Weights of a small transformer language model.
Size: 10 layers, width 192, 2 heads of 64, MLP 768 squared ReLU, vocabulary 2048.
Training: a variant of Muon for these matrices, 253M tokens, 4013 steps.
Each number is 128 + 32 x the weight over its row's rms, rounded and kept within 0 to 255. Layers, rows and columns count from 0. Numbers have three digits each. The size before them is the row's rms in percent of the matrix's.

# layer 7 MLP down, 192x768, rms 0.203, rows 0-99, columns 128-191
105:112125117115134059116139122118192102134034118159155087121141158118155112231094131146141113146126094146194152061164122125147135117125100049117129127098143172198100101073090128117144128136090151
099:108185149099220071123192158066134144104122165117142139131093128110133128185138088126120126160160136077120135102061139104140146135153133124069103115098181140175108130155129141191121168127111137
099:103150127117081102102171126085116155097132144105117086081131105168139172134038142123166085083114104156161116146143139129138122104097110132113149143143120144143112081074146096157123153126125183
103:104188164120087150144140098148133130169112132069103100129144147213134128107133157156086183104092121194093095086094091128160134127155119132133150117169154170131111157155152143155127145170188139
101:116212116109161146142085161176113071125157115149077140146139072132126121143151107181173100095076107107129154104124134102169111171146110086107120087072138125131059132092156138139106079152168180
099:159152159185135168134120174107188148112139142138137134169138104096154142107154090124110128132124098128160137141094097163141167122128200172092108087098133134126133164135163167177130153167085159
096:123073118124187191118119139115132126120135124139138111106072121118092192108140091104222167101166110130102176121128141128111127068109181108089149093106106138106118168112161145168151115181184091
103:104073157122133149153184140154079076138124173106177169125150152075120107135146129092097108166112111114122115171117137090128107176086070072131088119115115130184104112196136149088096120153132133
101:147093175129167176116094129162147146170179119146122156141074089132155091158133097190182099139165135135098096098160176136149123139185091150105143097133146142124106116159120085141086137082093145
098:115121111192136100129088115130131147104142113103118118168152110159129158126178138133107127135113141093086126102093139114108129058132172065126085104062141148151107100135108126095103110117155011
097:112107127189137154114130125145159111149119138131149123106104049159164125158135127110173130158085146133146123147135182165127100116142164115114100143147115100132088110130144136159158101150126067
098:075135170089096118093181156100122149137164135101140139126157151133137149050097136155100089134119179182088157165096137115167117120091089139103140111170140148139159110138123157127135120105105068
101:141155204132090188160105093137086160168110162151141140129206073146162145062096127237097146120107112114159116139149081131131143138169198146148109161184153219090122130152156122104127132159142129
098:131132192078166134130132097130162120160156130098120090123129123127126122139102106160145142084131113097077092152178124136154119117151150195149096138117083085095102097100115111122111094091040145
102:130139101096081119119151105176159136086106111103101141154080141113080120152121095167123100128129091141112112112139136143148141126086152142141106150118094213167083219185133139090131108124141141
100:114082086109090168151202110071082139104106136127157134079137175108098084159097111161146104150122127159162077123187091139079088138093143117052114166118094126136128151131125083145124148146060068
092:150087138130160089126107121067099108159174115145205149171056156142102121105163054076159128162098161127148159118095148119118098099153083084146154140127120183178201108138171092110152122122162144
106:120086153137166155125091172103111117162164139143079150119137155171142116102135140105140146069145153055145180088122123187116143206101138116176094134188166146114106144103100152124098151170154132
100:142150141124069141170123177090133120123150100113105155119145129123111093121130120133180126140163138156118153177129085151104139131091168163052156174154126127122123099128147105139138185109118161
102:135166146087116111126094171099158109107108129060080109116124094109125123147125072134150084120119168161178137114130109119138138064143123118117157164132157072075114133122134157155134173079162199
099:077113149117179175133148147152119101182116160113164156133149124167118196142139188125085119177159090118103142133097147180077127157131143148115117165117164139186111135120139120140106128069115099
098:160147114114130164115167108157152069118127153093106123178176154135115130180147133148189130122176123130083113173064068132087146111162097165129130158117154073134178134139080108094094176124108130
092:176103113091086129138116175173146118164123137144096087098122110179119118120174154073101137145092149120109107132128114126177143166110089141111126160100143128185135159144126123154114074115123113
100:166127151111116151129126108136170121094122091121135182159163101093102079043141208114086155102080175126118163106172177132114160159112096113121153117114132136109057083134147154085155091200144155
101:117110149109103148130146100104120161124099108128106139115095109125121094159085087075145087123133139125175113096088132138147110083095093100105049115095121108150155133115117080151081143114163115
100:128128109178120100205125136125166151142100151165094078166134136087094170154182103154122086143117119060170131110143103188083135099140123166096042055117131135193134141081133144105147170140113143
098:156192165156094121162160102142143106116075098117209088160163105133128158102136131229159141158160127117080145164117200112081109099073116179186131142158101148149146119138118128110101107158169102
103:121142133109138087136128102125148097148146044119104116112116111124132148081090075086166106110091108081152147079080136077148115096109140019077135175092115180125135118155127123137137138129113127
097:140158183098151108130124152144148131181165108108106122164134121154150115146146093166116098117166077186137135100158136131145152164139143111177117110156147111133078080112149069130114091119134110
096:110155130124096091147163110166145154092108101092154105128121102208188114174187174084100113134152155159072143138107168097128084130145085130090091148104106175099163108138129099148119114107093253
096:145141141130146182123111145143143125159144069105118166136165135138069155163132165098174130107157122113112149153149115099124105065134128118168088126065107130109138122223125117151110142159219069
095:137108149108138167142104144125106123121135134157047121120184133148058108108116190205096115171121147111069096081135130119067105149116171116120153127145098077119095150139132128079109115160072064
098:148156130108161148125154146150141171129118129134167117116136087134159079148083124186127168143107141140130150191143106149140115115107042150143163111125155148149119134118149135130146108115109102
105:073117106153149120097118193111118139151112141153055136121157065149149164099133136094155152136144124127125104135144129159114164114120165126145060146137117145138145096164151169135105095151178115
099:171160121111105094142143117096124101155138110124094150149176127176092135083097103113114115124154114090105098109083133110142136102133095218130161152137086045135136129169139121143123145120114163
103:138119180123187014110093084121114150142126115168133107141112105140110083097165020103134168173201173101157125096122145083111120144052140041087088115129170078120091114125139128084109134124048093
113:096148115090099106160128116168204117111134124148101096164137128127092154053144137172188157085106102114179115108146141118153132113146157094146131132113053164172202157145063098123097141132104112
100:125155072154120171144152138147066172146092154119115064175133058107140138191162168108122110135109146181148064111115163126163119143146132153102089098094127148156108124111116151145133126149130121
095:128099100197102134090126165171184125103121159168113139088152063131105092145109105139182155162085115121104108141137162139117144103119113103132099124062154114121082160138099101143089144130125103
100:114119113161112126131096155145115126149136159133141148155108133130148091137107113084146147048148132131075154076094155218120138073117155118144169123124132111134146162107094133176134182115081105
095:150107110172158134089181087152067146140087165107134118083111142145146087135150147137166104210131170143150111148147121137125152146101109107175091128113094095149159097122167123126133118125089143
096:141103149093205064147098112134111150107131114120100170121129074105128144082151170103142134130146168107141137052141119082214135151122186142070112147117150103100146135085114104137135149169169101
100:103175122075076138083157176148149143151127111158131206146192103088139163157177109081094187143210133093109157110184141116124157156173138147142102140145130156067170110190128105092118145148157087
100:068123136127192135148136061068100129098140112119146135175164165149162158154132084156174143120129124074063143149106139071122140072170149161079133124088147174182170076123109084115123143120110137
103:080161143174117185136142151122119129159105100139112079135164116089134136111114096186112116121137158065132098129081125155149139157111207139038118162122134076166142176100093105120113104167148113
094:115134167059074135175101150109100098114140121100128172168109116123131109190199178082111181185130134078124107168127174151138129126133126151120130127171145126075057151107152109105148162144208218
094:135141161123085115171206134139141158159130078102147132138132092125068033099097157088179161114143180151103165177111099165124109120180085170171161158136135128140069149186140203090156152107142098
096:074150091139149162110104125184120130117136192107123155117121134126130209187128150115073111187170139130094171099151105117086143096118138103102098097087125122233113115112098134145170147132149057
094:097086098117132074112150108176123093137103203114091143126165142089139077095113166182152152135134129138091086118113057156101122121118152100117182101071105119122140075086161120155168115124082103
107:188123106077145111124097106112174111144105155118138099161149177092194159128107104105064180117207099168179137111128142122102102147133121198042210109116153113097042165144102183115091133054145152
097:130128227064112124138158109148169147112152136163095129140098093101086120108099159149090097123094112197113115106159108140122160056152132071098071089138097183147124169148128095128108104100082105
100:144113093129125091150098117127133080135157193167161114168204205152185093119119092139092140125151156094113152150116134140205145116145142151109167150146168104119070106141137093117111054137167088
102:135158112132137106155157147067118153102143156139127136124133108091114135157091164048136146104088088129107067090083103069166120113154097156084115156214143101099042145150105087142151139109060135
100:101161157119088157129111138114144098128133163129118072082161144100137113184143138050142107149169200178152117179144130157077125084093133138119095127068109136105126106111125094113149064131074109
097:092143073184118197124095122148136124097144103090134142149102111106148084131184055130173105085109149089156123090109130107106150136158075130140107155152167122155130136117092094211151082175113107
097:117129147174143079122071099142084131088162106175152130121166184121156126102105131080114093125133158151075121083137098166129169128137106115147110179146164156058107124135082097104129134132118142
101:099138147087143051071139120159093154047112119093124180104120097144128088199073120023102098101078168044144165112077113078170113169138148058132096122169130077097140126133160128095178129188132146
101:169121126070064138110126166115082150143150170128159159129103148137127124151195130164112136081134147128169124099096087071115125128139124172088119125145157162193079145135137128124151156092123157
096:157078209142089147103177081158086154079126131093106099128156096117128185167158179154136132151131123100113165136127192146095164093080097154122206121122111160204156107111165117128132136106141099
117:117172079158137091059114155115106113117124087057036103115148110141069103085090102124141087179179131124101151101134128096103106117107128143124111146173126092167115087155101080154171116140136080
095:126128132112213081129144129165168109157136088107120150099119101075129189119133171101120157088118127143141160097134065102130140112141154126083143120156117116126022073171176133138130123037086080
099:143112115153123125167171156059225098119139118093179141103119172116143101076083140156100093140129126130136127093102155106171071204154131092099093102027159151089077103155137130109152135179157131
096:086101137133084137153130142149145127178184183146085148114137144140156083164186133093115131164048161159077187118122171157090142109100092067097070139074119099128091128109105134074167124111154069
100:178109118174081055145112159105059116116093133129094080125100169055130116195151164115123132034109141191169131158120133147173123137105074077131153168113130114199151127094127116136158091139206095
098:102147150100062101099101140179169186121165115129082111101181070124176122117138110150176139155120166151157178109079164066162164103152108068115114086195084159050067140140093120102095077178083117
095:139133118111075122148131157105124123071096096131119115174151102144148082085114073142155130087119104126127147158116084116052126131056147096129152154122149164137126121080127163133168138121134237
108:092134129123112116133063232091052125154153198137146092168101141128133120160104143255044140169089090142136141233068089110163116202067150200160092097145121144132125131139087172122118128170082185
094:122167151117071100152118157101073157129136128091149137091120128183117130102113109194101144087109139131072205097131092138120116162135126148145142155099106064093146122086154125147141179154123146
093:132130102152114149105117139108145098126150110153087149090164112133146125169120138030142107116134140185106104145152131136162135190131133084107079055097147117131121098096186162133135130118137132
102:139124107126133131102075095129128120151139100140081082121130082142156118096165147112216149154139130115121100172089179134032133152132139134151188147127112161127029081175115110140138142149181131
095:095136156129069125122115167096115123105086088177204080166108163125160126142126120134180150153173128095165161119120144125173166120136123109066107159096154113134236171159117135196118124160169107
105:145109147114145136137122175117167116087158087126152141115119171060088159149114158073085103099060149140137133128153206151106134090106138077128069143144158068111143098124105095189096103145145107
102:162098140148143104109101173134126130126070111089163114161192159113092107098123101136150083112093112118114100137179149145129139186163125159082192142075150099061090157138112121134125075172105079
097:099079120088105173142160142059139120161127137175168091106180125077178149124144034092135090101113159148117115128127174108185135067134195090132146174148110097112167148126115135115129152146141117
097:130093142095116113147083123248144077110152139148098074158134134127089117080140080073114133109106127149138079130122154149137128088129171133145105164137122120156140151095169139135132115113111120
095:142063166132122098121092070129128149120131160101157120178146161091113103125133114189151098125113168242106163086127108118124121144094210132148118166182127140124104111193095134154140143179153148
100:132133203094125103154120110152192098142101089112092152098141157196154141114149143171210101132138118167074116179152121114142133199093125108103158075180120083129132103129133126129161132138096127
098:107118122147172147142148130144102157104112099112078155133151146103119137251118105120042099107093126056136147135132104112110110111142120127138110077184116196134075106127117063167135163114145113
101:098188101134141121164124107121148145110157061167144145173126163133112085153099129052163116052117122135150187135107142124139115013163115169158188139178114165126175139094080137093090127150106124
097:090084101118077094117195145097126111111081133130100163178192166090097234100130096123055104248064122145119150120144163140136110097102074104160091119152121108142104171122106050157139084122144151
100:133176133139072151167148140090128136093115128191189145125147130124110108124097076145130113124149124081123089166138153077145130071173156152144080092091070130163107134107140087075100085134105136
100:074043076109168147156112162121130123104125111148092165152100070120120078125135155133165130184156168123069108115129121121165141146147137119156140181094164152122158129114105142158110100106078123
096:059102154122096140139128150087139129096099130106142086133131178150108126168111119132157122109138174180119121122147102147103153139096128153089174144140145152182121158112145079145098109123173187
159:157101156175147115102119074101112131154099121133130159119136129130128100141165095074084146163091143114138127060127125151140126097172142139098175104159133165085142151145102155125121162152126159
094:146194086160116107156134097145112089140175138136133124100168087165064113094141077161191155092129116149089072139171153150168112107162065057110091137120143140107134119175109115168083148173145112
101:108095110132113104092161165137148109099100115122123141123128113092120064109167145078095153136082179119103128137148125138149131134098148134167147099107149122143075198155115127091114117081099108
098:130087097125117091128120140144155097201131109117153171120096112136147149105098158127136119121138109146186114134159204165162138158138125132163128140043142097136151174167115090096139171088079123
103:153123171089126154177075080130172135115138156130153157108156086116132138121117078116158123173176101148093132118125087100114109107131123104176025148157163169174153126111112138156098139085152118
093:158071108137160123116173119120154077139101171120177123169149087134106156118115161150170147142078129127064175151142138147156120109121062143095164098074143083199110093128161138142131084180094108
104:195115139126126112182105117092142113081147118140164108134133177181080168125084143106154168153095108142167140070155118135087133166117166166176133088164130100122196124127095097152129085088132164
092:119116096200130117096160122133136103127134100114131138143079122197144209113145121174145162146135110074101113176113142128135093152120171136115147138135110194136124137120128134102126122110118120
097:100086127127192162118111136124110124145143110088133154136125132129131102167163066082115128183145131183108092116096166147153128180114140060116172184097145164137068139144127065121129186160077105
099:135142099148165110141067129101080140102131113142093126126098130173103104091098138134120119133074107122169104104121058178106113161117113125101104154151131113087146129135148116100142149125142095
101:198141078142112093133091126184120109149107125153093168130132105145129049181144138126126149107164166133136170120118086098057119199154131117192070153106163108131162156144107132217106086162068133
100:128129082180100132047103102152108135124152121149158119155073139125126129153160100106013116117165148118117152123147181183085135114158111103082133114143154101099156098139146204123136170137149153
101:127161115194090117225196146146168124177137078142193111154127111160132132097196125188105150135168091130115144116112148101106169084202155125113188152096135124129098105140123136105095162102146087
096:114139103131079115138141123097121140082113080098094115142179092197102164138165129145110179163075151126086137130120077125165179142118123120091101142200231129145103125142122121115136125183076140
096:134123122135182130099126040155108120137139133024115124124152097113114217096152177172138135114101164104145114071189117173156143175140129133119161164136147103105082105054142138081108153115110133
093:099188126120124100116159079116138165153121096141166072148080138174171092185086149102210115091038114130172115144157147093149132147105087103169119154077141108141137084120072148152143128105128147
100:118092189085113047145128120128152128077095160085192161188074077144145169135147085096129085150147120073092115110075100111137138102126160107125125150088150090134116137128131153099169103111167111